Each number is 128 + 24 x the weight over its row's rms, rounded and kept within 0 to 255. Layers, rows and columns count from 0. Numbers have three digits each. The size before them is the row's rms in percent of the matrix's.

# down: layer 3 MLP down (transposed), 2560x640, rms 0.00375, rows 102-144, columns 160-319
# up: layer 3 MLP up, 2560x640, rms 0.00722, rows 103-144, columns 160-319
down102 077:118125148090129179107165139153131157123117099149138110110118112124144158079086132113098154100110127145127060093143150101095119121100146122151110088135141110132119112115119110075125166112115163132112106118105122140124100138177137123131138144136145108180139143144137134100120121171147126153125077112127176155148106149099149129093159096095095130133142159110150128141155118139104096159141127135126126135145085164078135143109115131163163122098105125146134141146102140141110155100136121
up103 091:149124153125094139148122129093128094131135112140126129137115123101127129137108137130101108122063115132123125126137118153122138133114107138110149055142131115124060118129138091127135147117120130151116152103141128134149096130118130154129121148196156110125145134141106133125141148133141112141115104041063098189147104131131115133117127116163128140124160124104134128184103141177132112140086213176133121131126123146129147132122118134133091116122137134123154135113117171151128139133147139
down103 081:131112148152130133159116056108092138135126153106093161128136130165147133148120143088133137153096108143157218137151136160131105123090127172141117126115142110128145131139107150111141152147137115148109151122128129105147140119116140105117156123153126122110138118165155147153109124147114125114138079147115098117113119122132158163181123125139128129135118090115123117110081138157124118142132128151107144137144109113139126162070123121103132154144125120141172141109112158113122097100119106
up104 100:091116092135129130151129137160094203124118132107115114124129135121132172124088123125130112112145114132108113120158142147129133133121171114133141175117109142153091131133154127124135118158124117123124118149117125127123147110131120139147117058176115120144118181133117123103095133135129140124136138107122121034104245121148117121196121128137119132144131120132117142117109091125130127138146094212121137121160133119125115135125125123137205131140108139130195130142142111150126130121126096
down104 080:116109119130110110161177148150125089131139115109116131078112141122118167163132085127130132139115113114182100127135122140122128134122126139143094118101161152157143137128094134146117159144109136113090133151081142155103129163156112126159116141156167105138144127097129122121104116105084145154103169112138140111149118121111135108094140135125132124113140086140131154204159106120125085204142097138121111115133157140160120124144140112155177143137146104112127141173126087121141124089148117
up105 095:137123176131091134031126137150150094117112139158132119120132139110131077092100129144112119130121145131110132123134113058155123101145126108178144126137133134127122137116122124133130149110128146127051081107141124154105133144149102137131134072077126147137122117125113114146125064124130123135125119100157214090152172103116085159155114131126128137121151126091120136117110128144132134138159179132102120124129121160126124119135116150122165124126118127121104131122118120138116118127136162
down105 083:124153168110072132098138161150145123091142127130151109113128115141160120096163115139181166124180102104151119153168112114124107104105129110138132131126130161108124149105168107113120114082126110135121166140115144102128107115083082137132150093113110128134132113166140139101119145126143122083139171153129150108123117163128133128108116123111145117113106135121097182165136123125115128116133085101140121187089108103134145097069122119115134152087159135133106119091132066115164091173155083
up106 109:128133103116182153096138121142139140125106132134137117129137128126110139102142117123147134145069137115117123125134110187151148118055106120117128116124123114131138137105159093113129119112141144129187162082140118157132163124116137129131155197120107137104139096120102133158100095130138140128118127067163091077115157117110145141160124133133137130181106114129130106073040125126135141133121155160134127152130141109124179128133116131131163092107106076133175125114131141127121137130165139
down106 093:149099090129090111116113128119097135093094105133116129133089118111134110129130114145129141075142131096139152147181130135147141106097129140123124102139148170123116152173131133138140148126118097126105131137064109122124102116136120158119116166121152111098109161107145124120144137135101099101115120121136159143170109127154111131117120104131152146103137163189103137121121118154140150139120105164141093090151104137133118090115165102138156140157152220178143142117132121127132108178133163
up107 095:166136140125122096059130135158138192129120128129138130123134128131148085043162169105145145116131111109134132119147119230115126129110034119096148114110122106108101126135112105151121125147131127132060098144132129123133113152114091098118139073129125129126127151127178129137128129121151121121127141134081164136112158131122131085115121130122125139153129134153138142149177196120147123112155207029127125108117125107138153104126128140139108147127135090132185134133121129156122139117082142
down107 081:063133139132140150131114154106110131130085136129107109121148127137138132153137163111136160127137110164128099117098145127131115108138136118140123132104177109142139145199122137116120078069113069103086100120126152137140122121123147126114139126094129157127138126134150112137140129118128117151134123109144124131070149125149126110130102106129112101137144162105118133090179080069120185080125122127144132108142107142107055127136144134122149128141124171146125148111122110143104144157129148
up108 094:125133111117128100172143112187094158135135147129139123143148116124123136197114176105131148119152116130118139112140111089223121107120143127124094185167125163181121150112103117135131153146129139129207147143113143142122130112122129153145145102120092112138127156130110131123136140136127107126137120129199128121106104144100130038154117125105150107080136139131151112181117083141141119145116163115151109107118117145137150133135115148130121144127110144125175106125149089128138129128115127
down108 082:118125127113114129098129147174126101105116093125111152110102125057113162158164159115162061154115168121088075122114163083134120118142110109105123145136117112113134127133120121160140131146110129131125163123127153132155129107122141144105138162148067141110131095163113112074118170127081144151129147095101124145170104139128129126146163119104130082131120160118119116152136109116117097167100124137142099125157129112093135122157163126118137146176124110146139120089114128168140106137151121
up109 096:137136041111152132086122143144132179118115130104128118124145123121149144079061085126139159143139122134127134130135125088104135127120167100164099190133124170098110126117153133108127119114135128148164117201123135128139122130145133128124123137087056128147116097132129119151133095113125135135140136139131164102109121131139160140176119129188127124100122118125109140100156030109123138119183138125126129150147139142118161125132127127110139116131137105129086145127121145158129117121163134
down109 084:121115151100099172062157104144117146135126097158111116108126161100141113144117142142133170117126155123117063145149118120174129106147125120106138127126145135127107087111109118109107115072160139133161127143087099106125114103137116132168113146101131124159148153121141102095135144153078107128139101096141136149152132131128116105096090121121126126116147131136112140120164132146134122115136113132154170105114090149140099123136109146134127116099112132167141132152120114128116159128138154
up110 094:110120111132145112124142112143135146118151132129098121124130141125114132179102116130129127122140152119094117082109130102098135124150105142140092107114122211166136123131126151108140123117141127133148128127139150112149144125139144117116122097145083134162123159145142115130118162121121143125124131143128117087138167142116119133099144138193141130077149137112135147188159107113134139119162218188107126123131122098123122118099123132113127147136121134121084137136134113148116126127106144
down110 083:154137107091113125097154124104130127129164130124100151097117130130143148150132093140168123163119141102112073138092081136136119085173109115095102101106163152141128142104157116136133069094143126125137147174134151111095101173161129111116080065092136107102161151113130099125132120114131083133132157137103104152120099170118165136095162142163154126142156137186141126137149106155167154150148097158114100131135135130120168202142148149115079116135143118148126108124131121117136134128143117
up111 094:122135104128103087106132143125106123127130129120162112132135137121145068108122126131112123145133124142144134107128132091105112131149109129138148050120123108125138141141143121125140118142146136143108048026119113106131130135121110095144104075125111134146126089130131118129122131153138115126128130128122052166115176142086124206146129116150131126089138135161118154098100131143129121127143068160139117140121116120146124120136123137138093119122127099123110132123126125119121131128121148
down111 076:119129135131109146178107131097100167067157156130112129119128113135157131107112090145167179107158132111133120111092154076127138145117120124116118129102139100120134085121087168154192126130127104141104191133125133157158108106125140123131133137093123115137130133097129145158101128067151112113120210100133124147167156125135112138093131137097081169100151145026173149131127131086117099107140128086156123111131142125143133104135123136149094185119098099127080155149126150152138143107150114
up112 096:156135111125118151054137138163125106134137120145131123123147139121149131155156190125145145166116112128121129127144119045113151142194139099092123185124128144165095121143103095116134115158131146143110150217142125122146142132137117121119138137078073141140124120131143121143152092112115154124143119172194211166123113132132102129160126129145122136112143129130129127114123130098134129114217198166124138117120147077133144111127124130122167138139129111126115133138126129141120124144125135
down112 081:103156159138064145131139081164135170125146130108097137119137140155155119057132143140134131101122105168120103148134110091165150083101115149116137126130121164131094105119144116134109113107162124119123086157149136124113081100104133153164173145106151121113123126135146158120131117155130130100150131122149127113107165111160151139102155122093154116143125165128108159117154166088144153138102133120156112102106116162113100152102153168129184140114122168126113145130144116147140153138166109
up113 102:136116171113145153083112134132141118137149098145132133126095129128131202100181081133108124119086147134110123121152138119145142129148107119156124124138127203193131096162130134134137155139122120117115120128135131126136129137143087102106131179177057160134122195145137121126139072123138155117115117117065133153119157114146126101147132122116128147142136143111112103141153071137113140149131154124092144118145127134122138128137124133131101128164125175128129135137126131134123132132130138
down113 088:163158147139098118121129119124139135168163138081102125131178124116126125105115143114125123140118097169160122140140117138128094109141133187110135116147124180170136152092114090135096086115177126076146151140125130136140116151110130146126093132103103114136145110152095117134108133119122093155140081130131123121094130148122136135124151101141141135096115129089176139126141150120155110162141103122120128144073150123163131152115126143122063136078117137124129123166173137122129126091136147
up114 110:129141094123169143135174112100123194118097132126132137113120129117131136078046114132125125092101117144140117146170131073171129149063098144186117149094129151159094118111127115140125133117119133146167131075134125153114115135087134122123122129147215125141126113120119131136133155125134124122137129128133110037137107098130124167169123123154122125140130114131136152102125185113125128143117156094119121150121140102136121113111125131131133127116139126120182140144109144139127141123129113
down114 084:144111115116088149187103167161108072153101098103109145152077139130141147143136128152124156129140122117171127157107100126159113136122111116144121156156120115143142054142112111103106133156113115118106130159147142093111173131116123120133120104121136124134152121135157063092118127121167187122154106097166113129129145159109112160109117128126105150114132102128115134116150095143134117105089106151124169139108131181196116154121132101136165123119105134122151122078125089122104085135132091
up115 096:130114147144136122172119125122114170145121132142135121119119121128137150198124131121120134121184119147142123118119131107206137109142133100147146117128138154102081135129124173128128107123134128133134030167116127119113114111115142094131118171131140138116145101119118127137124125128134125139117152151136171114126091144124137194071112117133140112121139145122127128098162146158117124128103099141137123116122117154121103126137130123119140125123114137131057102126132130101134122116145148
down115 082:111166119127136126117129100166180162120138134135115130129128157127115116099108120156144061155070166098102081153120123096169103125137171121125118117156132113096124123111111122141167148136149076128108105161153142134136156153120098158092091136169080147154139109146133120099120118097151123126144157155118144148133067181131103127129182166100142155136142095122142135155130166110134113145124091109133160084131117077125121113112132114156113147097132126145133127126128161110110116131162141
up116 098:115143125127125116118129138184152157121118135140135133123129113127119146155109111139115127149144141136141136129128120124054121147149094104112195200115125166150165137121152154111119144130130127142143173122139133125128138145154169159132144104144103135147128132128120132129127179128128131125136119078141142162138103120127111168112126142091119139092151113149117124153142087135121141118155051080128133138129128131129117166143118121114158137136128098128145132124127127145139135124087115
down116 080:125083120119087155083110116107142089137114136123131109096114186142130132129128151135101134114119171081141146144108144128150167103136111127144157131106122135117126095118136146119130130122142127099124192141110130123116134107117108114164133104129102105105091120101128095120149133091128135169113125124149134145137105111121177139106105122156131089121134141125139127114107149127133103112136137151145103111138128139126087110125162154113144112132104141143114108107100122129156095135155095
up117 086:137137237142172122064132119162159096103115145131131132139141129127128094147174096139149125150095112115137130171118144127122121137107172131151143117097129156152162121101109136124119114125125128118090103127136141111104113126140113121138152092111098117097122118110137138135120182120126115146137145193134182108137103119139111133088135130096107119072125114140122126142121135125127148122168130189147143137122128104121144106132126123131139116105125103137072135140119135097138110129150114
down117 080:123140065130143157144126141132098156142144136133129127158135094189182077108154140117147161114107139137094145172157119119111152136140111116110154106145147131127103078131158123096131100099112117128168080114167135122110104123152126110128167146122171136122110132146122137116171132131129135092112136177179140095103161120148149130129112130104104121169155108142137156104112149115144141105150149112136114125141126136111135124125143149135151114143132167136108119109096150124116166150116159
up118 095:145121090116112126129135127129152104130154134137131129131107116143116112089110052152124114145136129117107115123086132116150114128129120122095060102125108151172128110137127118126126125148127124096100085109126131131128110130130105145109112078197055131101139189101128138110152053135147166122123130163093114107116116103107113071187119122121110118136104110140113117186142179099126134149123120170119140103142123136140097144140138118124215129129132143132084141137128119121137128131135157
down118 083:114129120156145145149148127113125153180148085105122149146124143140111145075097081121158163120153132162136124079154144132093121166127142135110145118147118154149122112123085136168103142171118110103172117112157120078133137158126102119120156142119152117141095157128138154180100101132108112107085089152151129109116145151134124093162132152138133108123120114113169131133113162106139130123159136081061122122116109106150140105154097145128095136123113086123121130130138146120111176134100133
up119 090:138128096118169113086154119130107140137126130158116130123127110119144098169077111116129131119156132125096137129124118076203111113148182115113094097140129190139147140133155109141129130124124128137255081114138144131128141122129118132123154150095143116148142085126097129129136139139121144130125107157129142140128129115103135108149113120118140113127126130136142107139090139141129145124108121136129126136160121125109129115124111118126134152102124143120165108116128097137129141123119154
down119 079:099127135117114150131101118151119126130110112074134127123081148099096163151128157150141126093136183124116049132134129142122159135132161124100161124117129143110106106136127103114085096121132169156108151152130117090183142103132138118119165177143088085129137143128131129114139117107097143169142120175117105137139065152131147127112127116115140149115094135123103139127137112134124109146105163138083150116140080125077158134134086103130179165123140094167156130106142121186142129119142070
up120 093:129124149126126139154124122193135096135106127141131126128139126123105123191073118115111111130075125140130128135116104066126122163145107114142137103133140158176159148151143158127129148109143131133108180155125131140144130145116133146136123186086151110164128104111148110107119151123149094144141138101146086135150130125135137120146132131160126153131141126117131138126121078137142137133105148223130120154134127132108080133121127142125097136145128086131176144137116138133146122130140090
down120 078:090115120169112127158106112140134162109132138108119114086087137161139138124119093133119146146097114091137158120132099092162123119140146160152136138116097124119139156129083109150121107115119134157120160104133120118123158134122121120110135123085150118120135123123108099114134140131157141134121149160116120152166103106170133150142079110154115109148183140141092111103176119149135111124149126124135117158167141180157157160107178111126120117123140136131101181140141130136114125112124124
up121 103:130132067129168151150109128087125076131129157144125129138143137128149160105057159129147127086132132119125126118135143177088116122121082116175131153123134090072089126146125079124135109136119148150177044151129122129131112111133107168139120159186115121141129143136135127132156075116106144133134114095154157110140141093132119135154120113121131120189129132131121148071132150144134134117139012135115132129138145118118152138117126138125130138135133121127115140107107140143122121125143115
down121 084:113132143129145142144127138152103114101145145155135120095119118105151135103142117114140144152123143162092096126078096148150111119118169119106105096118128148156091123089127153141136130093160094150100123167096140099092063163135125117116157151127121102148169146132180138127115075145131152104104136146097156128069111159134112111098151161083118123104135131128107144115148116121130114105152110173152139171103112125140151136077157139124161128088116123138114147095176129145156142119165119
up122 099:129125141128191130207123120103147080118143136148124132130131135130123138127110182130129140120190124139118134142134137088117128103164129116205092154142129143124144127120121125130129135151132140146177081127130114161146157117132108132142123181122155133143146116146097126120128089116133137116120123151087132126129141102161121074214117125116124123180116137130143146194122178114122120102167116066115118125127126114133115142127114136127092118136124131113172130128129120125138128135140123
down122 079:129078135122115103123141179136130130099116130136146119121107122092127150151142110144117142136152077120146129096131134123150125123089115130139103156155147087121101134119126157147121150167092153144121161124116131076097143100098172099133113107142131121101134120095120141115101135116200144169152112129096129118101094147103108162098130151145150155084129127126102138095169120143090103105131119120182119135104130139161112103125139152143163101098125128110135142126123093146080103111140117
up123 096:129128109119166134157134114146169103131129135096157128137167125127114186108080161096131129128136127133126121149136122128114149157151072140153100173133117143184159144126094172125125127103122133137096081180138131142106134110118098106126135144121158134126143124117151128132143087127116137115133125058074069165128097094123146154088110135150130112130131127149119095131150192119129139118139080121106139135119133111140151138130129126125116113126102109123117110142135117107132129121106139
down123 087:147127126153089139095112172158161168101117127149102101157096114103113138114163094143066143065094126118139107144136153077128123101146111153118117106192154096133120132091136103114164167139166115125147119122150124117130123139093141127120114121136136127122133143095118099120127110104155130155156128120128133144125124107077101143088166107130132143122100164125144121150135158125113108081170110111176116121116113167132126095112190128095134127088116196117112119126100178094144076132124148
up124 089:123130128110155152147146124096127126116116142136122128141137119139102104132132197130127121150209137140130128086105135089134099109195085134114106048127113118079121132116145137126142135099122140133132092147102127166118129127129110166123135189122157131135142162126139132115144105139120105127117107161159180027129125102110122094143130115113148113175103118124144123163104093106106135130124089062140118148120107153126149136130116128133111109112130132111087116090136101130116119133134121
down124 082:156076156100101141125120163143160132090132121161146135111106099073111134150114110105131120159128146114118166145128112146120125133125096144132132130130099149102098139084127140146164135159130147169168193139131136082150100131134140130135120124160131083115120074130123139111108129098182158105109175143143167150123106159122151166119132130124126165126139142120153128135123127136109084128174119124163122150111162122108146105133161150118144108104134131144137156127164144143139102128139134
up125 109:148143091127136098116148133116144143108112128116138120108159109111116183096098205125131146160131135135122141139132120181141141139154146124125125117114113108097165141101140095130123119129140145136159095127120120137129147148145139105129149146172096142135127089146151152181111120122129135134127139137161073132122124108098160103124138139105146109125136106160140119109108095119110120156218157101124133159115146096139114128124116129110098073096114089115200123135136134137129133122145159
down125 110:138087141130101140088125150151163155104097081180126156152094134114138104166134129151108129073112113092139062139154127098138143114071060106122136131147158088131122062147130156125135155128118161135111127110121144097158119117111160165128115150116100100110123147081138107099161120118139126137112157097127169146152141167116080166135145122110124167117116160111107084124154131147141151105121108114179119113133104144089087107122172135145154142146081170178104156097131119141116104143104128
up126 099:123107059123055151134153132141130138125107127154132128137135124115114166099123157112139121123172119119112134117133127205090134108164082118114167079127121174140079124108121106133134130116118137132099132106132131127114170156113148112115135127112147128134140191131159127143135103127134123125125123121117165066139060119114117060178131126088126144120143117104139140143125112157112120133140184042111128122135117121130138103134128137134118121119109140117122114117121124123127123133128181
down126 081:117108157137114116150094146191115095103128129134115177149103109100100144150127118137139078108127145126155110134148119097063070104100106132151123157138121087096089139137152065109115122140127150145123143132132117105121110123117122089073181146142144159135128121150159113100106144109189152090154121121168127144132141117123126146137120120124169111096117142107135090126164120122148097090116128125119088111192107114110147154116132144108106125115137110146134143089133101140133108093112130
up127 090:130129083138189135103127129202150155117126123119143115136142134101120180083047116130140119126170132115125141145118118112097171108143136132106148110118132072112132141144137168135114133150140124126116045151123129122129127103145137130129115140204100146127117169123138145148131190120138130132128141154126233049131139147125132180062127133122133100119132137127121113103066073138146130122146106034130133127117104144119087139122125131122140128144118113118210122124149126131134123127092134
down127 073:136133128105118147087109120125125145147114096123125118100078130129154112144117150114151133142135176111121095136133156113168133126170133078095108150120187100118115111137142165090108141049134100135112089133077143123155113147163135137106116117101099118141143125126110136097116160104089105154076151142125159110123108117125138139133172104159125131146161179149111131134165135107152132128164092136155089120168143118117104128120140098128111140108131138164086109109129141124130146138141136
up128 100:120134139127110132106107132059139189123138141119131130115141123124124113102135205136146120119203127124099131107133118146112134092098072111149092160133120131137087130119124130126130124124124117142168143112135137128138145127151107089121120139085156128145133095111118116116140114130128147126119122125157175088115113111131131044144120135172131121130136133117124123188053139150122137132115146092098124123144127112134163123120112138121130126126101115128164112127148137128129128128122108
down128 084:101105149081100146108133166147155114114097067140124104123104120097111167136099096127095196098135133145153049097120099147141118127140107128126132114133144092085128171156121104123117141126138140127112140122053123118104089139138137133127121130156112114146140136106130130119111143134109089155149112100096153169125107103124104128127129124148134156099081153149137128146138089139115152117143158106128089148130106127110166119137110125117146116113148155134099125158131126139150090131114116
up129 096:119095050133111150156127129141128084134126120132125126120132141122127183108219079126123100109169131123119109111095129128113130107166107144149040119130138084194120117151147151148126151135145124114212000102126131112134135105149093141112106167186147131125125151114142141127108153129139128129128142126148108165130162143105113155065133113113109132107108141119120124098121068143143136140105098090127143109138104151120112136146123134125158134146116126123102120131148120100130126128126140
down129 081:124131106151153108118158114132115129132163158098103105103118128105167135134136143134135068159128126159116097121121123144116106102098171101160157131112132114178150178139124108103135134154159094121101128124129127132088117181135134094112083126144124164200168127151115146143108152109125125134087115161138146142110083133108132081133171142155163143137140115122130113146132139131159076123119114116116099153169159099139160152139122108158083170117092082125082114129130135131123145090140127
up130 097:126119105123161136215104129119117142127124138099130128116132129135120122088138139122129106140228137129099126149143150041212137100096081124106110118120112140122077120127114153139127126158125119124165175112119123134138128114137125087134132099140084139084119145122121127113120124122138141117126142150111130127107186110147141124188110121144101120099127123139142125182153165128136125118096127198115129126143120141132126120137124132137104109139105130125151130154134110113131128126110136
down130 080:136127118100142138129135170146139137136092081131136141126151107084130173152095104071099162117084103140153073104198111132108107140123103103121120114170131126134140147141108126114132150154113122118155137127103166115112107129133146134141096148138174147145134138112138124155095166081137118172084119114110140140136125124091100107135153136123111127139127123124131127138165147111104126165178134105143124115119117107135135099117137133152132147125128129120072135155142132095116121118109179
up131 098:148121178133116122096132133143131084141134105120118131138115128117131189148140170122123145123069126121125128156142125097168138127134134141133084130127130161160100104133077125140116146133128127118132115035142145125116113143116145095120138195108087137153114093133146114164137146136128127125121136173136187095142090152101140134036136125132127132120118133125160123154205142111135114142103177198111128123121129122141087114128129136129097157131150102142136130146121115111116142131168144
down131 081:114194140094107111103120155155108110146152143105108136158147132106127120131130135151188151130148143159126112126119130115104106103162130117146150155138141137103154167130154073127112106112110111108118147101160121139118134127116101138098122135101144183123148131168117072147164142135154135125154138152098122152128143128132117128164118130146145132128098113104096124131137137112167189107114090149124135147136129166149118168094101188140123132115148106137126113124133091164127140126085127
up132 094:125118102129168125113110137134165138120122114124145119104124125113122093047185134119146147154148130124124123128099084087109124115139154111144158135127130113196143128119117165123126137132137122117073128146123134116135145137141110130106149137092118128107116141107148122125130107125131123133127134161233188229128109125159116059114122123068110115150139142163087113158175137124123132123092069073143142114127110119137125130146151130125160167134149107131089141145138122139132132133144141
down132 081:121119119105117146096138138103128123141136146123135095108135154178145104123091148097148151098135147144114075134135196099107132121155121142155143145138146124147115145178127119087110082135172082112159109117116103141096152156111091118116126136127134140149133128126106142126118140119103120137149095131149177116125169092157183106117099127129106156143172147120121128128181096091164144074144146111148082107182128124082140143147085117122104145081123160114150128101140136096145143147111182
up133 098:122110112130051141141156119134122127131111120135102127125115127125127133175153161103150153125129118122111117150126121189154145118112120122100172102128126103172135114112118103138134126152127118134123102130116123112126130134120110124124152181157190128104107139126159123138112145136129115129111135111089174132106108135126123118159126134077131124095142122112137140133059111139102104122080133083125124110124130144141161122139139143134115136116134131131120126129124129124130128128117168
down133 086:155129125148151106095106155134165080127129106157166168113133159113117137179109141110136093152096118152142128164121162140084072137107109136148105163120120116124146125136128110066086116147098138100094104158100136128163121121127130118080128158118154138151153108151147157141134180124154134130108110121117136111121154145120120148135124076113182119101121115141092105132188091140159140124116103179204128058159139113140138128145113106153122094144169126125176133133140092134095123116114120
up134 100:115123170125116131115162129183097186137108133117140113132120136124129093127108118110119113143110126128163141137091142107128157147123118149129113205112104189152143130143117149118127083150138149149147086079139131112162155113121159133122133091095150120121128155117167137139123138134132132135134157115142101147125115129106112150065134138095133114111119115124125141079103117143133128137122165104137142132134128108122123123118133108124107118120113130137176140142132120107129133127090127
down134 082:119122093148128126168113105184120124127110139134109182124085127090121118143156113157149071120136178114146098166153075086106142113052096051103155145104127126116130056126126131130113166137099158135074068113130082154133124150152157099147156126160165116090118133076141119146135120072134136098114156116110161147158117104100104129137172150131150094142116119131171107170108155123156099141169107107126134062157135107117180127110110125095106140149103116123102131113124131134160151147142097
up135 090:129123109107150132144142131163095088123116108127120129148137131138126212098112218106121121118118133149123128145140113140156142145114136128142172122120123085091151118116135131144140117127128126128191192106124132121152140127101135124119149188112096151150124095140139120113106194144119133119125129084090129094109137146126155089147133120158144136126141122128146158120105087113119120132157160199123129147147142113130121156125128127132114135115127137130174139129133116131123131125097116
down135 073:152114129177142099139164118160121110133143095117122120137143128144100154180110113107106148113124097134157123099118124123141103083145097168107118121128134170148145115152078081121152141125130185121072158136128147145122125149145158138134097188133141097122121117127146144106132099109125168159143106162129081141153130150160098124123142075151149104151141113149120101101143118129126155166098110162123120104170132149132091167152138143161120150160120091136159128115175118120097108097153134
up136 100:108127000116085136119103123074130120123126150123132121146143142124137124117142112143154132108115130132101121129128132071164146124165166118132125203131133045128174147128111161105127106128133131122147202197135135147137168102131135125133139131205096132168114145117111116130132114121118129121140129095113182102111129129112128085169129145118125134141144135113129120110145035152137129142139070093125127119128134122128120125117125140126191163141128109135121126115145121138122126133143119
down136 082:088113109174107156093166105146156124090131141153106108099113129104136136103149107168107139103171128105139078107123131108167192082133135106128123138121128147120142125131154071153133161118131128117106135103093136131095101130113090145126166148131124114138128162131124125102136169172100111116098135114134117143162108108163151114090160142112154131109103165166120133112126097119121157078092153139120108111168115118096133156136127068142168137104128114095134083098139108131148124139178077
up137 094:120136141147103147072143121169122139127119134142128125135129139117126114138076072088115108141104140146110119141115135146050143114148122128110170051115133103149136132179111150129136128138142113108153128141148144122148124164114140112105122136107028136142082095107121112138131192135131116140124128137093122136130108140129113141081127125147133125097144131136130120139136044151137125169105107062133132119131130127126039093127128135137104147143141154133131132148105135120121126120146170
down137 083:107146161111140122109148145131111162148154142093100126120203115173140145098134142144113145129121143143150120131120134095118112128128107164124082112138126089131138167082112101121162062125150129070144156084132122149126118124140125133117131105149099134108172126154117116154133166116142115139132118113132095121123143137133149117170196114139160102166127142088146141104135138101121140133108161133108125116103125110133162192106097112131070180067099107107151127183158133144127122103110114
up138 091:124121200136181156087095125111134093140134124147125129126137132144110143187189131130142111166170140124147124110121133080059161117207071141113140165129142068124108125127105143145132145125121132102073058096110147142136109110174100181131122102114157125142157149108191135109127168124133116130114133137133152040109086146122104100114134116122126123160112123108109132112090106130135154136117121034139136113117123154128178141132123128128132115125106124122150119108142127125129113140117132
down138 080:148150169141154113080122109148160140090164102131127124104131084130154117127133149129157088198136133131138146101111134143173117161089097112136144123153118121163123151143143177117124150141160090099130105106154114115096123123098134114155120102150094158112097074116077153116112180156134112162067126111102143115081098125142147156169167108100131128125172105128129089125109129129161103141154104100136122166119094090108139121117151157137099164130098094130095131104139146144112136132134121
up139 088:138131134125177137068107131065122077133118116161132133140123129130119116134208072151114121150121129110138139103103115149197132137179137139115149150146135081131102136129133145118140135108116126108123086143129119126114116143115094110135091101161181121144168114124109119111124116147105133118141102102151066152155040130100128180150134128130151128141131134099123138078110190162113125126059124152140129109130129138130154128133124127126093150117127122128097123114137151105133118137104119
down139 079:104157137145154103193084082125106096084141137114130140145123101165133106101170096122091146153173114138146176104123105143121135135122134160117132111123119146082123148143130132154163152172120113175114129140137108160110117097106152135148176119120135127105101124108111122124131102153116120102141138124112112134141121119146142141090105181150110161113131089109144122155072151129135118123111163134104132171151151077143160152120143113101122106144152125107126130130110173156157146127176102
up140 093:126147221123170146080123127047087132105129144129123118115121120109128144070101077143128111152162127139126149149129133207140135153146195133099168093112128049102105131138142156129121114140139132141129191109129116112165113127150171132133144180225086145111139129129068137125131135120135117136128124157113144138119168127112126124081124119116155133146154126139128123076068166154119128114158026120153124118130115114123091122131133134121119129138152149121124147129130167132124126140157084
down140 082:155121107104169160136131114109128145140123152143113164106136120127160068151094133099075138123115131125158159131134103074154160132108107127127116140129103156129128061120102149112154168119111156110124124123124136141143111122137163125136135121120130071120111112091129122108116163154144132109135123181137162116140099160132145159147120091097138132123128139123142135142108113138130090149106140091133120125117128152092145182074112120121129129122108127135131128095147127130140116105125103
up141 104:135102161151185148215118105172141174139094142142131121132129130122115149119100093111131118106132140127143127150122110172105141109078171133059144128110119107115132115119134143121121120105131125142041061078126130152114119109096132120130142157108114133096122168143147134132126135124141126137119117149115104000131088128091136128190138118167152125197127140122127143136090126142120119126085187132134129115126118115130147120143138135125171132116118159114142117118129133113123125127121141
down141 082:145135116109157110140115115104107135124094126122137147123096104104146133150129119119153109118118129116134187148171113153090083166130114135184110160150159116142116148199145128106116145119091110129148110124157142083088117146138140112089121116145166152152160100085150137123122128131146141120160156140169115097122051125131130139148172126140177145133142101124128087132120122141149127069105111158138077129163118095139139171144148087155116115125158112175171103075158127133111102144110188
up142 089:135138179130145112122164128119131174115120156134127142092105106131147143132105197137131174136145117136143131144141119113186110099090070116150084149156140065113121119131133094119123148148129123135143085186140135123112122152122123084142132117154109112143128099123141127147126143137110133128140133166123179096131138105154131145158113131090119086094117133159136120123105177094111134120093153060139117144119121111139100130129120126116097150125161085130101115137128124089123137122104120
down142 082:105142098111111164105131147109194100148103132137089115132161158117100132107134166126149141139122131132087058201087187137156155148165128131121141161146130107092150155086134118126130104147142129103118153123131145108128164119104078146139125134142113102167125116146120119117143080084120116120165130150175128110132172141095137129130110135111096161107098144115113191144135119136123144093127120128156172106076145181121124075103111126165142137130119157116156157159111121144150120168123122
up143 094:126127118112150111079143136133125131146135138129146123116123135120121159106079167122127131098157132116131135110114126155121139129116117128177075134127112035114139130161089153136126140126129111117155049181133138116123139120146080110137122064129170135144114189113150128120133153109147109118123136162067077093116119126143127121119132129112116139121164142108124085118158158129123129138091137050127130107114111149141112132140134123136075125135137118126153117152124132133126136124069143
down143 075:098109152152192150121112156104124171124131125154103132133109118121148130106142136093093172154112129147119095126154127086130106117115126161139113148158098113164089187129123144083119138153168108135123163089115122128179109126077128141130119114111106141130165104137070120173133172135105111150114087114096127098140163133112099134149140104104118129155121152112195151123173128135100114059152129111136141161120151149112157112130113139113074122109148162115144127109104157102119130135082142
up144 097:120124114132047127127147142108123108126135124148133127125140126127139095190197152138118144161098133118139125126142131115113130097113100105131108192144123125112105122117119082109135119129124134133110029143128129130116146117121144065135129147123060119151148098131161118151135083123125119142117117076186128081130137145086118136133148134117143116103107140115113143119141126121132136136155130112128125109130133091133154108111125124127096134114108111117085107120118117105126116142157134
down144 084:110101134122076159137105120149144107097140155128104125128133135141126135133163114166154125132154120117081102142079128162140123143110098118112162130109129130148107161089171132141146134132172099140174140135131136111143118150121081153118161114151104133097097128104122170132134105121165092136139187106106147149140154138121172146123148148112104194110100157099151142145144123126148138122118136111148125131122120108144133118122118129104118116091123104122098121136144136161153136180142108